config.yaml
hidden_size: 512
intermediate_size: 2048
norm_place: "post"
qk_norm: true
bias: "none"
extras: ["local attention windows", "paired heads", "exclusive self-attention", "value embeddings", "a smear gate", "capped logits"]
init_std_qkv: 0.0159
optimizer: "adamw"
weight_decay: 0.0
decay_fraction: 0.557
train_tokens: 1890000000
Each number is 500 + 50 x the weight over its row's rms, rounded and kept within 0 to 999. Layers, rows and columns count from 0. Numbers have three digits each. The size before them is the row's rms in percent of the matrix's.

# layer 2 attention query, 512x512, rms 0.0311, rows 104-127, columns 128-255
085:501497558492518540484476435531588586448468575471537554502589547569541494592457552504496471503447482511419514562475449554417483530474487496434420524471491532471524522438389471536547533505464478464520477494488508453438499491490522504484463571467427454466531484535566633462534509475586342476489442444474555522437555470497466452478484532590478588503321449454499557553454470448534443525525
115:444494454510560494644535538557515458439540570544509508542561561459488508502491472421539547486423392429492483517522554533434502548488492486434586606537473513576549499466483532504465483568602488498447469559480512389453563518492418465517539498619567452499493465534391473386476479514541557562492537507521418403522505522544419469555610498478506493492465537451527602546434453535482514436505
114:631428409635588535611558489510509473569497484501453507604529484341465561516455519479461528578476399548529531481506514508637500517599551515560523502510467548502495540574513552510442460517561579543469517489531500483460522536404570508587503414609541476488559548497435471611440405572538520585450498455560489512473553466586529542562626573515506575595516495484513535505566507520408480385496
096:427464563448588513487519510500524552498444633458516524453532460522532517548575475532455515534550482445511477557535505407376481506387457445462467513507526467444503477507492426508573526493380546458534536456490528602465449478499508392504556400470549445531502499454449511570551478521546451497526342466501554546467469510521496403491569388486527545584480576431387565466443461479491504513533
107:585520506477516511493446514562532514487401530526580484459559505460509552515515509456397537506575428534527584493469481455419507481486479348550556616467521461510538501505492468469508510498407645528461496452429448460515555575497477429545474584555519545455466517430485570534474493472490421496459514513433478416405488504468425552559518556581491490575439400414564487560497491488472541447518
097:490484446499510505478566392539514519494454477432501467584499522560509516520472489574548412439423516485506489499490522473443509477504550471470448568421592578539469570483550470425465536517548550441483448586391488407429446593473548523517420445546467489601476502523538507430382543596613472532469459475522444533491515415454505438483524514461525450478518496559503534443461415435513438485521
093:556451430595431554510545459488579531506430441449457500471532426602555531399486572462410516518468480579509446479463505546481485509582520558497469574488458559515519629526505514484419470462538571509490523471516467557483562463494562524504499453543488488499555572432398463503476503512552505468553431544399513415497575528502563609588487486481461598498591458504527481501566528468474548465561
098:494502575448553520619471560481404460539583529469477499488474588414454487506478478467616484482443538427474426488523456461508489484525434457517542393544531493488569435473396513517379464483488398562495487481594469550517438440522586558538536453425567488561470463567553506450498536540410519426562545533452501557472613542521518557449499525546483492403455491445540515523478503521532484544501
110:457526441516473457377473571485473550468480430490561553506466473541547520537490495498523501436463452412379496389506473525347520533411567511361459481495535545487466420580510394528587506485492428503431471465529565494451523487519604459481463589411435507558462560489449493512437513467601530482500438528519466512564522466452536457613451554441549561524503531464511486478540457424479490519459
099:494527482490438406408481513415505588550425453521465477467495513476489476447503421490496459511555525427548398455503502489443468515520435525531554386469484434432484489407508502518450446477462472536461582479442601501580492466485471495570545487484551495521526443405504433576567505435448556500466479442509566551595422482560529501428554532477581513497511559622571481492452428488454485575515
098:530546485489496578573494527500422528498397475459502490493416549595423436415536572530513460521454445487394526547429526387538466478558512502467469479489543487547514507478538518527446506462563443515516514527545432433525512505421528501598458469530422416494519426541563467345507475386544491483532489504492526569456570477491514522512474582415513528508525536592492606485498472467575449580576
111:596527574505481507500483488532526475457484534426508527448571470475464506448412487511481476700540568437529479511551373463547437482550454512517397470524547509490408511414494480522535571438464470495543471591480463527513425549601485524479506445428623476553545417466506500628458505544494460533452458479546419386488604486541533413404438465557536527528526499509483550428487541495521489446338
102:547537371475470543405470488452574516524577536516469510436567510469526471516435531388471491476608520477489526503521408468519467533502479613568421414485582497440458495561513531537500535625469548484552581519465440628496540404581547499429487562509538495407534390493647505491482430499400496606478496464470493481539525490550562447487503446527491557454575500602437489521463567495539513479567
109:454552499479516494534453495513465563506576564598469605489447492529493439554449437439563540519481553503490518503508541530432464616452515469447512417538482401611490432542563334483440505575566472522450536586552423420495483484578536482497454553500522459489437583543430605508499555523447480498539490451446427445542531607474527558514498529568502562500514467446510525534481523515468500479459
116:485469471538433548487443526521484427514511452528413522467519511580488456555515526458548502573457499554436526606462528547512417495497500480461457544566472438535517458498551471426488397474512553458442444444516501481537475534381471502548531521529490458572614535526418475581588464502463518530425437498577530571583509471502523497561522435519448533577475467503552494600535423503472506470532
098:471445549501551548500418500489519447445499503438587548539531512466522532471490556414482526437475493459477414462496500401542477508454388483476539495525458574488450501415460537497547470454411535505561442561473554461490542540519457526523466519440500487523485485481466529561458494544576439523455558453554612420507417485553490447431533540494445541503461540515526555386468497593481532410454
105:494415465381534456507497559437516394584539520510549455465488492426532517492493524535471482472569534427485422467522444437481398553439543503475546492456479483436487451509471494539560563606428493538522618393508457505469583601565510513518585429414440529417418484454536469505580498517505462429503545548474414501498515505427471491551509552482593548477529499492473423415434469548542524457481
119:505452584461460516496459510462451511447529476533506520437483427489510499445475440473543479473441518424552404543502484468462474536544551501458549502455471459451559547570398537491468557433524465591480508518476505511431513527552446524492502532478552562552480475457509526499451513491450460401587589495517576457478494547486538505404461516529575455486484427526431536540540630426416495528407
114:451535585461475595526474518530539550408507503455558498557504496588498415426528474470502403519488555481480492465538522508437401500442464503577450482463526453428455483501506509504546540468463486487551400567505518463501509580563507541362592479441492451543394480461504512363477506492528477485484499493465553551433504553440519538458437451521571538428507356506478406463615506425511481654446
091:564426487471512519597527512419466425526534468583461418496455568441411596479477484499478530521565546536523414393496467519534539468563492595459537499589541493481514434453499543464450554518496520505441564485508448529539482487508375550489411468428605599489489492540460452416512504586428594459538593523539427415441563546489540567531447495507517479500539498569542457603419496515469574497490
106:443575512443451456451554436554378519523461476419518569507430417493462541583508505498506485422405467474458489440474517555428469571456476492499514523466512541563596537530447471514553499478546506513470458501476556481440448492480500460509498489551451468519470448576559503471361539552557509496545487530429570498469527521485543531497587502493533385444494490507550522395526660522487550516550
108:556542621381494559469505500568506550536334561469561551378534365551546615505494448483486514422466509409521513523489479460504534503550458477518449428482557465419508472515389596506468495451443486548471424531488540547468515425563528494491716466544463493473446417430563575493437531465565534531463385493500479482505586490511560457511562492592509492530543484506451574492436539525544489534515
098:541615530592484505413557460558476515542540413505478526576445503471432530546414442483523550506497506499449384589539517436529459424485544538527566489505418529567554476444608585539527486559544456486499564441462581483464556558407492458512481421513446536517545416507475500512531429420538479466523555537546546513482512436372565487496499515345488533526459505481542525548388509523559410544445
100:436521437519510533490518437565498482450538507504439508526602427568476518507546560572435527630569566513502523523480585544519503487477480509525502564544526469530567559565365475443472493487594618463484512525391474430514478450476513572459394412565535408436484520475492404461473516489465538471420500525469523531532471510498542564521506405456422447446450473543537474482492492498513577531501
# layer 2 attention key, 512x512, rms 0.0309, rows 104-127, columns 128-255
126:396546442576519606493510484522502453445465489490502578517520447586581521511564472493540501570565574529454440452540394484531463547513455429539470478507383508419442527466499472452546631441438553441641415453478504432489528557490484433456485492414418465487519445477577594445460547556510530571433523547582443550455588436505502483447471479471453567458430466428470487559493470518487437440431
110:524535507485541504491514510597502516401515579603486534499448457346507500540398456356584492438433457483459455503590513510475476481473531503474531512496514574630495549453541553510466419536566469573552421579506471455501451554477463488524430459482541457552515518548525510532451484503593552508565573501526480448501493562539437560535572545487488481466516568474561493457496443530463595489530
083:546560437514471445522547523549544489508549580569516483505578506391423465496386520536532560461437405514524544505423431430452526546488541471578515464586442423435472491465487502510464492492513506399621471485439590443474500395507471610416506506474526582524470602479504421487463484581553603469500563494521477501470589457525465586471481505519574570522484410473556395523533496402410439516448
114:451547452505527514581489549580510434478434493527457486450569479569628493500500575541471547526562469522480451594598542411514480602497472484502439481525448489433506517464505525455561503511500539487545501503440519421551613516547516547493563520464530473425473468443483382513437511502561457576434429602447385469449536480447549532530577463484500574533511478514476542585448532558462454459434
088:515525531588525565467569606565499425489521441568530577518406549490497529541545467466435469637506539503483469443543558472504515576565497434514611540553478431582505503478471522504520409457465548530565454500503443424561485638473535501533375481589401483537489502531580523634435496530507457587513513418471564431485552549479534497559461568543513487564476492422467528499566433488491525477385
116:504437541474499508485505514488451517453409429468521447472510460523546562471483540560520476470543462479524484429578422375497460494452492442538465404490523443456473593444476519489520543470528490505530456488492457537458521520600469470441498498377509450478560553546483533396376524543499508496447427513530432533410465532466458533509492558455614516563500538550502480579470530542545457492502
100:528501478562511524565500462504508538491546503481473599447517514474557457543495485437429453499477397503435437539470578459478558426550521461388499543595496500545533532509411514444401424534452535434458457490483534377541481436467533481472460571463562521515585460466424501488516484471591494403566471469486463504542544464514423598534477496534504549500575435444623515470455497445492491540532
100:478508499472557595458594499579535502510595603494517521504487602479492463447482534470552545531492561506515564616515466506469549495523554586505504501464456521497433512478497481513415417529482457576520466501587506543507425437454634435561481444478545456617468510618513514529646509490397537431576488458531536601534468503508553521516484561545500447488519511542457476493438511405476459503491
110:511475542548417416406407526481485500479475570483480600619496469459598479564568442547467400495501486454419468487450537452452509491535533483490495454558523511489405531527394536490562533528441526478417475534467429445529625574590468367561533613575493466578550497486514605455460486454485470586489419406518525561466528460500590441516437486471506505524502516495526539478519513448455486538455
101:508532491465475565536480413433510465517379408439498461529527495546439571471528517491551547459527465525464558443484489503510489500531472552519436503421484406412462493508466498425426439449605499682580476509490525513499489461471549519590470475464518522464511599607574412560501542497418527514512449466501524579548506510529507420511504535457601491455358537487514544562459481470509509570425
110:501517503514479458481490510513436433563509648468525385478485530425414522511443580553506496456472473498569583421478535482575515342527555564580525511589449567561545469460449475538442443343557398541442550499599516573417497455504509573531433510419492516552391489559507471510542528455527527391550495532470545528509556536501535478521485456534614519448448558558510550529483485495553561599538
112:439550470510451582496537550442527514445518550513535413520500527573487556488593541486455490504478463450531471520489479424475525475554419495540360469430455424413554573553413432484530507457434498472505497518405550536445523562560535445432512484477544540465483530505514532552441482532465553543422490466514482495389541534482570419417446569456496553439466541456530447494584532573453454447381
104:418559402501539455515470540476554523495614482528392558444419529541416443514443469435434492494502450405457431498490548424449486414523464618432390561569510510513555496565499513504583527488363501453467562398467464426563483435468454451487447487514601552496529450462557541476475438445465433614529524496517618441596497508503517488428499496492476595464514471564549475580504563563433490546585
106:524538605507406471547532554480443511468504550516469557490522512452570525523526526534541547496479549515494497562472583484457388602507553443545536456529444451569396528525551434458520494438560530552421563519440582578525555444509502497570465518514456490518495585554463534457456553471398475545498506460576530538427431536472602549511502527542502586441497508410521529450505531595425498489453
091:475521410498429508526484525532457521521501567556458466527501472539471525468392480409564576477433421583499540452434518518576476483495591480452467530488471491433507657455539569525474494387479543572497533467468450523522506506440416628484450503454479542512467448457548449525483534527544582476548546517568533497494503505519467572515538454422474512420536442481444561534554436476508505489499
106:519454564423546472572439538482467516391551535532647526536465470551527592464561515523499495431523575452604437413539494474522520478531404455452433456452487505473535480469562553524592584393458484523511388610461429492437472567545477495430561474510488503507409537481567565454425498528587492435389522505552471588443469490482553554480495549489589368499469419500530494493494491444534515433409
096:509443501440516441431443454446523408551474433491495472438500507441486402561553511492505486526424523463514501551431536510496558574502537584445567520502476543534443459557517573489482554525404526506428542553448514406561553564535505419473491534528428480506418419478540536488506441489482431518505475539464442460487563464377522439452450520543470423476544491556513538454475448472445465507530
085:504484556490497590439536515574385553480517474507475578448457525538400548490509505567511517500472546513584518511471537435532404471539459474511526451493396382596598493581522563465475547529428451537430550512462542542530448577445491419509488451557495510484525493565496560504560549608461500464508496507516496454592470539486522448491447562542543480527506513517485521520445540477434422497492
080:428484615480425475434507537425426522555532411520507527515461509553479502505591465325418480467471538471507405471559633577457459551526500533533455518524509538510523618466415490446485507570448504540439494553489471513524542579497552440599469516514502432471452508496411509520491437538470421437500396469533584561536402538457507377420420579525512504430465573622455542473514462524593456606428
100:490459497525458550568503470493491516536401495491461401510533533473450507444534504500503527455387499480531503585493468589510480409518542567492561484444487493481474536468533486517507427506579510574562561457536436595455481469499428461538453462482539567551475462513401487522498518484425550458488572469463399427532566541450559497500549518429454431530503613512522471498463519490478600382540
091:547540580515531461444503552553457505492437536437435624516463455489518585475529550507491418477461538525465442424497523423499485571544517536576489449505493531666461489439428522485551476518504460528400514482464551495549515529514497463512549455536553410522572456518511528543448541410527494485498466435502526533474513500491500416551482452551441440516512574457532471455512541419547503516514
099:495485484519525539484461428541529460381554517419474534398447479547519589466571502521494526499492495466488513525503428489472513579611406468560495386557477522529493448468466600483480526598496450399417466486519528414487505570566558496440473507589493491420569507511543503453528491457549418661489478433501559507536548522454491529553423505534484485470514442520465428521423470444461526500528
103:505490483505529524495447461528460409520415500539481524561533483612479460405426521569565470418470465493470524459510373548431503461504590583548496580485393562553546531535516504531567494480537439470501530527530543407424486484476507550413491405381579525483460477534500492480555523418485529538569613608502456535476461449526420472479451535519520490450471441472522487494446514466530525635601
113:420522494544549526501584543445533492528535532602403494486484442489490438474476504502460547587545411537510438445521465515500489569517508475562590490472514551454512589467495535557580480534565505550438497473422565460573533458470486599559548496608518463469484508475415403522431470530536618464586585535518476459459532506529532454500458462484441561486437483513512520511489546533445526600502
# layer 2 attention value, 512x512, rms 0.03, rows 64-94, columns 128-255
094:515556472571623498456511502453494499465529542598423517515475526515576442490561465418518461560522584597470369533536515503457415542436529434572482510429505504454421527483534519507464469568472507399506480546412496603532442444488534623557491494526491525506658554495425600604565487489519553553600481520546535588489396491489511480463479579527468483611463473484611455517525492497511508465424
092:698459444549514504494520548389573461574536476526413528545512428480481537609471429520521512528446508416472478473482474528563503524498496522526439514504456443482526499505462497452537440559498567547572480541478498445538511510563455504499475460495497505557499498521563469506516518494421458530497483448422493538532567460549597524508499587557546500460466483490507456395582556488435507423524
086:408525521392451448532497444520561484462527531520550600445436412569541529573420561527475580505459506496532485468485507469443624507560403516406449549458472513442388459510446486534527495439459456457371418437419610561453564501498471496424510446489592520495510492509504520502469537447459470548453454480478423518461524432491577486458585436480612555481502523490498466482489550543451548469467
099:466605529362623529434522464454515472463424503519400452582413426558415554504550524524425544485456421552503515523496428564505518455386394566463464431430482521484524428524450488475516464474502377456436517441505617509466493489555462538508536400512578536485554508582504430451537558482476459451452507556572524548518526470480556475449569462445409526449578468558527476516476412515533517530544
094:550528496531492584571521530446546500505559527496492512516489510492442532454550449463512518480469439416543580601474372483552482473495502515497484522549455430508568460573545560494544546547561494580536473494511480417394501605430504539466534507539517570505552475537427634462626600500571528446498525535545494510508597467518491496447603534431482439429512461443549507469535475518450499525576
102:535515486376495460508519500498492535529546560489441436559550538502480491554404538550410539540515569516493545548485492494479578511501522510421425584454482449364470580531507445557467561454531502510446481509513531560492536517559511512375476547463453541496447475513594523467547569502497448459541571549499505569490604446523495500514540523524451469562479462432455416493590493474414514489583
092:431615517545491419514492500543396553504561439476417454442431528490483503542543503561462507484553501512480507519558451591460556534457446437529546457438515391493515517569434478442590579473569459482556436413404439329490555505480531568473416436488491530419391528532430422455510548526541485514501398509454475603479463592515515490471556452538542498442462503522440486599460502488507452582451
098:452479494473522469545535493486432565534502483478508516478467507470473535465543492551620525521475560565482415546487516433489517491580588465425578467502510508448402547447592471531470519550406453485419559529542485517443474521448499474473533532561493448466527534446557465402508452418448551540437552546485477525504465484528497464497476417593461440536395508501599439536514499509511456538522
094:527515471469448476462570472457462444530478516460510555480430488591539538532526467567486573395469578546502498576509452497471485509485540488518505493477542525522537505489431479624515504466485390577430428524587403453507520542520455473466479488471485456575505565516535632444456455511484451492496529473488513532471488457449500633570396471420454502570562458506455467531435420430551515488452
097:604603430435525567506511517532517572532479515539628451548537467578532549532447457519554495450517424500440577543492520507507590525473427484413424468488478536566525496487456475611441498528582430436496458532588513496441485534473549483479520376390470507582552491531438615546436452522514489390424483481562520543554493416517426544535478578451498508554484545461494590482668454542456486444474
097:542474540467445461484504470443511453481452503553517443589385423592464434461484492421575523450468483471462478492480454497428385420540425565518576520528444477545472525485538526574473470516473450498597474444525519530518533505446480509452452527467500416523603489537577481439463535522524518488496534499563541416525495385459510482502454359528436514588495515461493561401454476544478513418498
105:581550538420463585489474516530456504452553510434456495426469561380486554446452554519524500534454503425574552498476479503489523469534571486495488517497471518546608526520598588453513520465568555530566509516584487461429490514470402539412547507445552453560614479528445446522481510550542553456537576507577544506574594533500466491547502463516521540437537541442537528394544547533452523499476
080:461522531471564549460534525541500506507442460405445466456528422515502525537497392514466505478545357452442485529505433526421517538470480464415422523464554563463545527511497503494504510417557427515497342487391425451488464450467457481502530498517502527535591480542502577501420539525505499564502553501474436509437561448515452390506591482423606494482474499460472396518465431518580488462600
098:539542497519516477607448464570465469494495504564492476533500562450499435500476522426568524464518472481606504448554484480562463504501395446516576518544488567543568587539468447468377484509537616412598587523477598497525502541501518454514438498563549455445529487486446515553489529564461484546528523448605542518486488558513357502435512499501478471441550533568603540472562400554470485423559
097:431568506441421356574500512472493458548530479423540503531518413525522539500521470531544477510458440566550511466523577535458485592506515421554440573411431492520606446509420497557414524501507464596417468627520532627538501542481493522483586501498567544478390549500438543535442470426554538540558519464479455488451552481462462586483527508591545475539565498586557451466547555535482522587454
098:468437595532488494466527512564429500506471563465419502480492587594446414540508525513479580443515504537463479518590420483531555507563498517474587460501471564466455460526450449443511524416443407505427540440531511533506491530515526477465434410470545550487484495513614378498531507476476496538434442445523453468502462569529548343447499441463404506457541463512487426549445424413540461569592
094:510476537457429568476482466532467503447589481460483502375486466484524511547521497485504482501525542457429496527501469495498533406386370532574540506518481474523539525519505601504510519475495545555533658497520595499473541516488456538435535418473515532460521483530455403548499529455502544443573540588527450425469509595482548409367529558412488519449427530434556511522356498510425480519440
089:489393520481384580513484419462490448514485495471416423399417404559587470533485511411468523456441448339564517516454484472499468479502521470530543341544616477478516504527493482591521534523481522535577541457523590524511524526504393484560465460509499490526515469423507495469458504478527508554494493477468475494511490568524581393440515474437446480482483499560474455558483591493395491536577
093:471498509477614538499527526525525517574477447531419485596499455550556493499474501534428515478564450467515494501536434534522575509508506562513442439556428483475471483496558490496626561529455449559440472445501543486443536444406537537456612443433424530539568455487503458524594548475495535405467479605547431546548508463416401350392565556478504478566554510465458416533497482481533485551523
086:497466527488560614478537497485508420540480553446418498516498538497511489524477545536544529473449492484537490430449504481449596482542567499496593597502464579575500501443486523499510483404543526559457578492521515411381518522549464498317399480424452477518576526597472408434455556522446535493478541466480487601480593498530495495565477509562519546513471538553446447510580441491495502493445
090:464509575462469462488482457430499490505535479504461431562581484536550554507547445457509468635474482509357548499495525428504397524463518532459517517470536489571522576525585497561481491438490451518497513534534469622451476477472487524562544511475535485519573535477435535603481481541580522469540507561553594516579481437533537483598474549355512561583499463467522476566483437385510474497529
094:545487489579495480542475519543472544528500602543542523410449604455502418482555617491503509552554543510473555608411457511514401487572536464502465516534447568556384457481481469402478510561531503470530646530459471549533492442524459492579512516520438489483593487587444547512553506528451550423568488542492507477509481461485531509529480511409491504394574588600523549551532538461598453495460
092:454572538522556397548578403570535484520553567520468510408525442464517540459485603500415501505483458409556561509550443472467454440540427482396421615396508401475495448450477410581475488433585461521522551544432516538464506538520525511524524465519488533470474457475401453497470541457528551507457494482518481458439562523550575537503541491437556470546572489515440558463396439464512496561511
089:526475521508481487581560594549532501583520545510544493497463515447464472437504559598479482674555607507508568568407479408479558534473403502377495450406504444453476422540542505533497471466447475472516541546437471587538514443499532545492575483563553474540519524559477584444502522535452528508565499583566422493527514411549466420490500572467436453514533600595463523507548510541588445440500
100:484456505468427508586547487513544564527538469394533568415553421431566439558469627490547521460439527437557548558515582471533397472521580488468489588460604581517532543520497493513413492449466665530449466545529428436538495488545498490497422530525480585469508495484563571516467533520573478465484599461540509422480526452566437559515474501416519506503568508496508451579548463452498519536441
088:529565428435512476566497526576567500463595539409518578390465481549514521511463493508417535390473467412497509436462526502488479538473498559493523536549503479446453452560481474544538536472464521491495558461498404523401527570505421556466552528528521492465478494488484517398467513456515505489508552513492600487500522519452564474476525535491525450430462444492457520456490456530439410475434
094:570468487500468559489567510473518500510511466504453485509531572687411483488556484452578500596503552539512553506440383583532568476385396473505391452463539445431486443493454523366508528464538559521538542414478439427495530565520497512416482430532632488496601507476492418497572475456499455458486566513536473473457470565506464557502543594492561459505492406559448497560510547474453510528588
095:443496457485517518529481402543454530459495478529406455404450441477446632473491449461498522548501401487516586507476419584478517597473460497417478560485581406521449469506448394571422499568466529529464432441459383481576511538488586562519489439536520511453643475521471467417447507508456434464507507425497520475513493459437485586463449543439489448543454504527539592573453455518434495483453
097:506547458453498538461503572539640486511551498506456622410631561459542482537497532490566518497556495481444461498530441460453500576467441513552519624423526606531557507453515448466461486492457561449452485542451442544532405509485544466495556570554542536571571473541522557524541518441504536522554553596517515458587576520482534386521548535478520488523501593418454427387482483505414492493477
100:523490503605497485492492502505477532552527465499598557459542524431447499442551505544573495463521584431502531404471480513539437503602543489538525468510542485421544406531582483498513506490484551515522480541462436407500486519465539457498549506463392440535477555546436589403444495545511473505555465546529401416514491474541518526532550430505502416421483418546428523454474579551502491456525
094:593528434493518452430518525494537519574511471460422547473495517582453519476471483477461541515475443429428531526504513497474566593493464495473423577412515481494526441486453469548493504506483467474534398559506457515530542503510492482548577463482509484582590547523390523452463561528517493580503550366498615431537493530474529555521512601403484539427555475497488539468489399495486478513552
# layer 2 attention output (transposed), 512x512, rms 0.025, rows 64-93, columns 128-255
086:526477544511443441437494428507540483575508491524491480495491511517516535417482491500528446438524511588526440573530477515483477502532562434476530533489424369460484443538456477517408494488491444463419514578546466461559488532465487598643508510428517608522493532479500557515527484493528538535557548544467449635457476486538490428454523511512529514586452480492456494541466500430505428448473
098:626449445480518559478547554471489548452546435578475489524606566493507590490419624537511469485476452515347437468471521497505506429464510558533485588533425494496463482387556569449500494599519521490512563508542483491485542519510552484470507574517532500540474472527456499518520488547486468489527491490477508428558403484438547503531495507502500546557467450524455510526468467455479484411407
090:502571461514478546569540512586485463504420508490564417483470498468455456565448487377504511582492465505588537601522477432494607531476406477514501434547462484468463573515458476516549517425495435468585487536538472510521438542484560551489507543500387486451559469476503495469511541551432447551481471506493449472480566523545466527473540570489577517430437576542523565519454493527462470582495
107:429475452549517476572495449607471414580436549487511462560484537523404532480533562399491483523460507453556566515493488507455504504525453488569513484430509534402471536604486435556493506443538480500512457440494489553571513498580520506516518510451521586485495438450434461499476582567480504536462557508513488479537597524436425489474463499558490534439549511558517375496591531453575454546496
112:563479531513437530521525544551487503587442551545536468479549426463544601555505492486462488497521545541504506487553463484534515464483450572612499479552489493495444536543478464551499422490534508546418385411471480539463544507501446459448522506562478521482516410465413445556545529530566430508451495584493483495465567520419530508609498477457511495487495520475502421465554541558540651485493
098:469527467487505505519562556521571339459532457521523455536440586543454478601436491469472528515420501500457501545540520464488482429471493483560487489506387452493490518474540524530530496522522467530435478353538423427487497421485529539476327516498565501527494461500493452533581520558430393542522499503436529395489484414480441494548431565466522526486518491510506475450542486555454429478631
098:506475472511473448518455553469482502499472523486455537549438585452504536402555527542548473495528458446510453503496505522507477507470529416544481461418436435531492423443515543529497477529486574449504505411559469537486554484534438498438541530520432462472486488565459381561453525510474540416523516515525512508445531412406430577573449520511429449495486492498502513481498366469441558511546
097:398503561492411383514535477534482534473552495425534495519449502543459472477545511508613528436506566499539469541488527504414437556496484498431496472431463452481559480541538514572405497550494536512506408605567477489501462517466407561568634511519437442570461473491567456549454480383451589579504582400447484427466499498529468533432422521587489533503499537492558408524503537516449469537504
087:481428550423570630520482579541462431506411470554478504576501467469523558616467462417499518541456563538518442555562447578452523495517472453528604404508490481438466503490493472511569514407411438459497433457496490431508479553553443539386402511525481523493544541492442550484526517434504408523489542518511564472467484451492521431576492568466523516486610517538462507534504493455533548622584
097:503537573484491560552546499542522414492466480463465433470454405491458537529473535513444499593414570527493549551589444490519612441470432496529494488529513481556472546532521498540541429479597530514496469381468529522481510564510560501465397524564434504472522465477379424502606554548551409517464528532494438545438491500512473481549526538425538589543506541426459477469524559524562573473519
104:527478456515497543397453487374502519506385488473462544575605480559494516456461474446472485526474475550491495459490458508442507487486388471587579471603525474430526566522400489524561445399525516610520480534441489587493554409498529503532505497470520461501479484425523574431483446433494477460451474427483549479582507528542598494502569546557540534484499536523532522477443559454583600542477
107:537564455566408516492560474474502487440476477445531405467484407487477470508516523544536492435437471413490547426507495470458516493431469562544457565581502535518511519527499525506667477504478539511511444434501524559440523418486440464471556529510468441540460430396558442521489493515461476510399499528499555400524531530526469519534461463519478434495487514524503496393450578490478564473533
094:476504465407504558493440495521620510510548532490524418437489544482518475477539485497466511488479582452429556565522592521471496612524510414495531432463411477443600383574457453483409474498464421515454519543586443577553509521574572449552557514467539468529497466587558506457534502597543564464458571496428477526499469486493408521597622477506509471556432473462491516546456460496392571418485
095:538546513530427431518489409461461523486523470479418488482458402530522445538477536495521533399462505472482554528585484475519481438452451544506570498496512458546573501503537455486449467564541553506380535519543537460498511595481571437552488403608457486485507564435540474523579522471549554418484475568555444577525533417455513504497577444482413512554506478396574426492500517523553552437525
110:651518492466521485540454406530506426558522614490551430473503506396522476514545495445525529458458554522630533560564652614505451526564517451526439443468483449491523534565453493545446582476412417525488407493457500492503485586501515515376524592524406563476518512555419519520562535509503554566516531440528430499462564492431559469571469555440515479512569516475402505506452472565599548582477
105:403461508476507476473534590533517488435585461535488497536434472510447444566499522472493536580491444430449479533450487455506446507510489482497497443440441538479548433575510612534383535491588526499477533485550432484550447508606588451501417493545513567534472451497586422544566504483417512513506510446500494511467463516538488452477587401503461494389494506440573381545513475428427480496546
102:446379421556534527556549509451498479459562615435505529490547411498566475497519431548479526468432507462457422440552518476466490556441443441497505510390572521547569502461520518608482498450467556527440437469367493554420505459541549386483561533506571583535533398406564390479437491476411461487370435516458553542514548560441454506485486430500476462390524554382555500456449534534346427452537
100:389480480527455545593508522439479557484413531581492476555550415482514464505430439465406480523509434424449430392500464473505532596495442408494596486462536522439373469411515503506451526617503464362502556574535537571452510502492439428402483478534443491517536610469600467534416521510432404497513475473489567509613500529482560534498434496456478460447504529467547486562462497395417401576427
104:489405485492530511389527521582476526581520418514497471503511478615486454528537532474454560524545514524571539549526447490497473420480416479506409478491542457506547502648499441590528479366553412497598475442524455576454575497528558573535467558564524606483580439498442457524546514471621468452437550544527480546454469522455451465533528470466505564427479596516514424525542505453506517517520
097:453566536547496450569542563510504451485569517479547411496480457507499479571485499595502449499560512530538513479531472442541471589467414496507459496570463513496528391551469574423518549505544451468491492503485446451479490534683525451467466472469405551486380537513556466463414553512441503525399465429437540548502435420473449456537546490531528604486517492478492464514420564473444550489533
107:491502455574574515436528465448500510533439531598603434480525421504555538448431443480454470601424494543477502463550557549436522537486435514502548484468557517485505485517495482473466558438453448498444507531431509440530458499541450463598557503490588443526479552476478620489505519520433485514442511492475577551575432515554529369499549410483531420494548418478502566525413557545479428494469
093:492488506554487457464475529471432495487452538445486629516441425474515528449503509513537467519563430492477516507478419485448600502493553507444455473521588568502405590467484447556545476466492530493571487515392569447571486379410439576570507407452554553543466547432463523565454491476516495455444443532510468498562464536521457506470509453558516532544539567464527489414554564534413498486553
108:486527458589478487567469486551536498573486547506601460528497497488525551487497418400491459560530579446561551550533572420503592530512491380475475519461538533427399499520494421536552534488464452543508514488447539503531456509566455526542551576410492545450493498511492512487450573498505550489506519509418614481518502457446439503458501472495508516482483469467525491465465504559500516466486
095:489579492497476531496508491544529512533496440462595554518459472441450554505529513432458533564413544496434485570465580508468591383443548522385446558463556573537478587516448485570529483527538507481468627473483560466539472416438533547586434474472515547515513454414478502568515493558458539479476481484457500422577444509594535500508609539456555530556571518434528444459519532637417512390479
102:477496476477495527544517496495490443539558500507565526532514425458494533520442470524498518514509553498474501518674577505463565494530438476478461438475550532507513484404610419567532530459353530434524494514450433466472462519556447397386434437532559400465540498505452531491413492485562487479435465490441501434545470418485495485593547505452501546460471637449420534496531506516469597509543
093:482478526530509547592507536489556506534465511511515585490507548494509485509562474466482470536524498477599563490468487467525524622479501465491546449526537490406506506466542475476443482541452473504533355557536543543500422501480449565397523521436418495450475439483571509470436494464536484555501552551507499506453623573383488528522462522513512469432508490490464597469570498542460535545531
091:512502453420467503562521550525501466395554527568495509429466550473488472621443493459377565503489474547440473531348504522513468510543427543502425563474490533546531486472578483450536492516506515524449499432525539537527555422452477551397474459488607470470546438499476450499679494466492471517486458534555412455502564566518393543434480461590522554478538444580481514518595404593500441429545
105:551506456478498570654472445513455535503482496527472534577485568427433521530496543458467516468478444567423449549471473555537557494528465396471505508496512539484345508441530488547439450533538504445471594471564535474555427600494582539412480521531456505401506453527548483500475565569503485469509460513467495427534541529378472549480470551494511497476498389455544500534456407503590503442468
108:572490453532548469484566530525497482517506579538505477474482457521597583465471469493537469516450446538552517558548483500523501395554559552445458453490496551480510492485573522509414555436523518484456468559526410374543436552426492472582561540423521493528583487503501497540484521589539480534579563555415492532444495499505475493475617517469520486493457607483456445525364535549471522560512
093:503542542451483510481543565523495466460492497462416474538465435505503521518545529562509503511472520477402508449459526485452464433502545627582524432511412582525557537495572516527546460473513569500529487451440537453503494481474508425445488404555557454537524549532477413497474458432415481476460530532470472528458440537572549600547571590454488516540538527480544498439578479546525581429500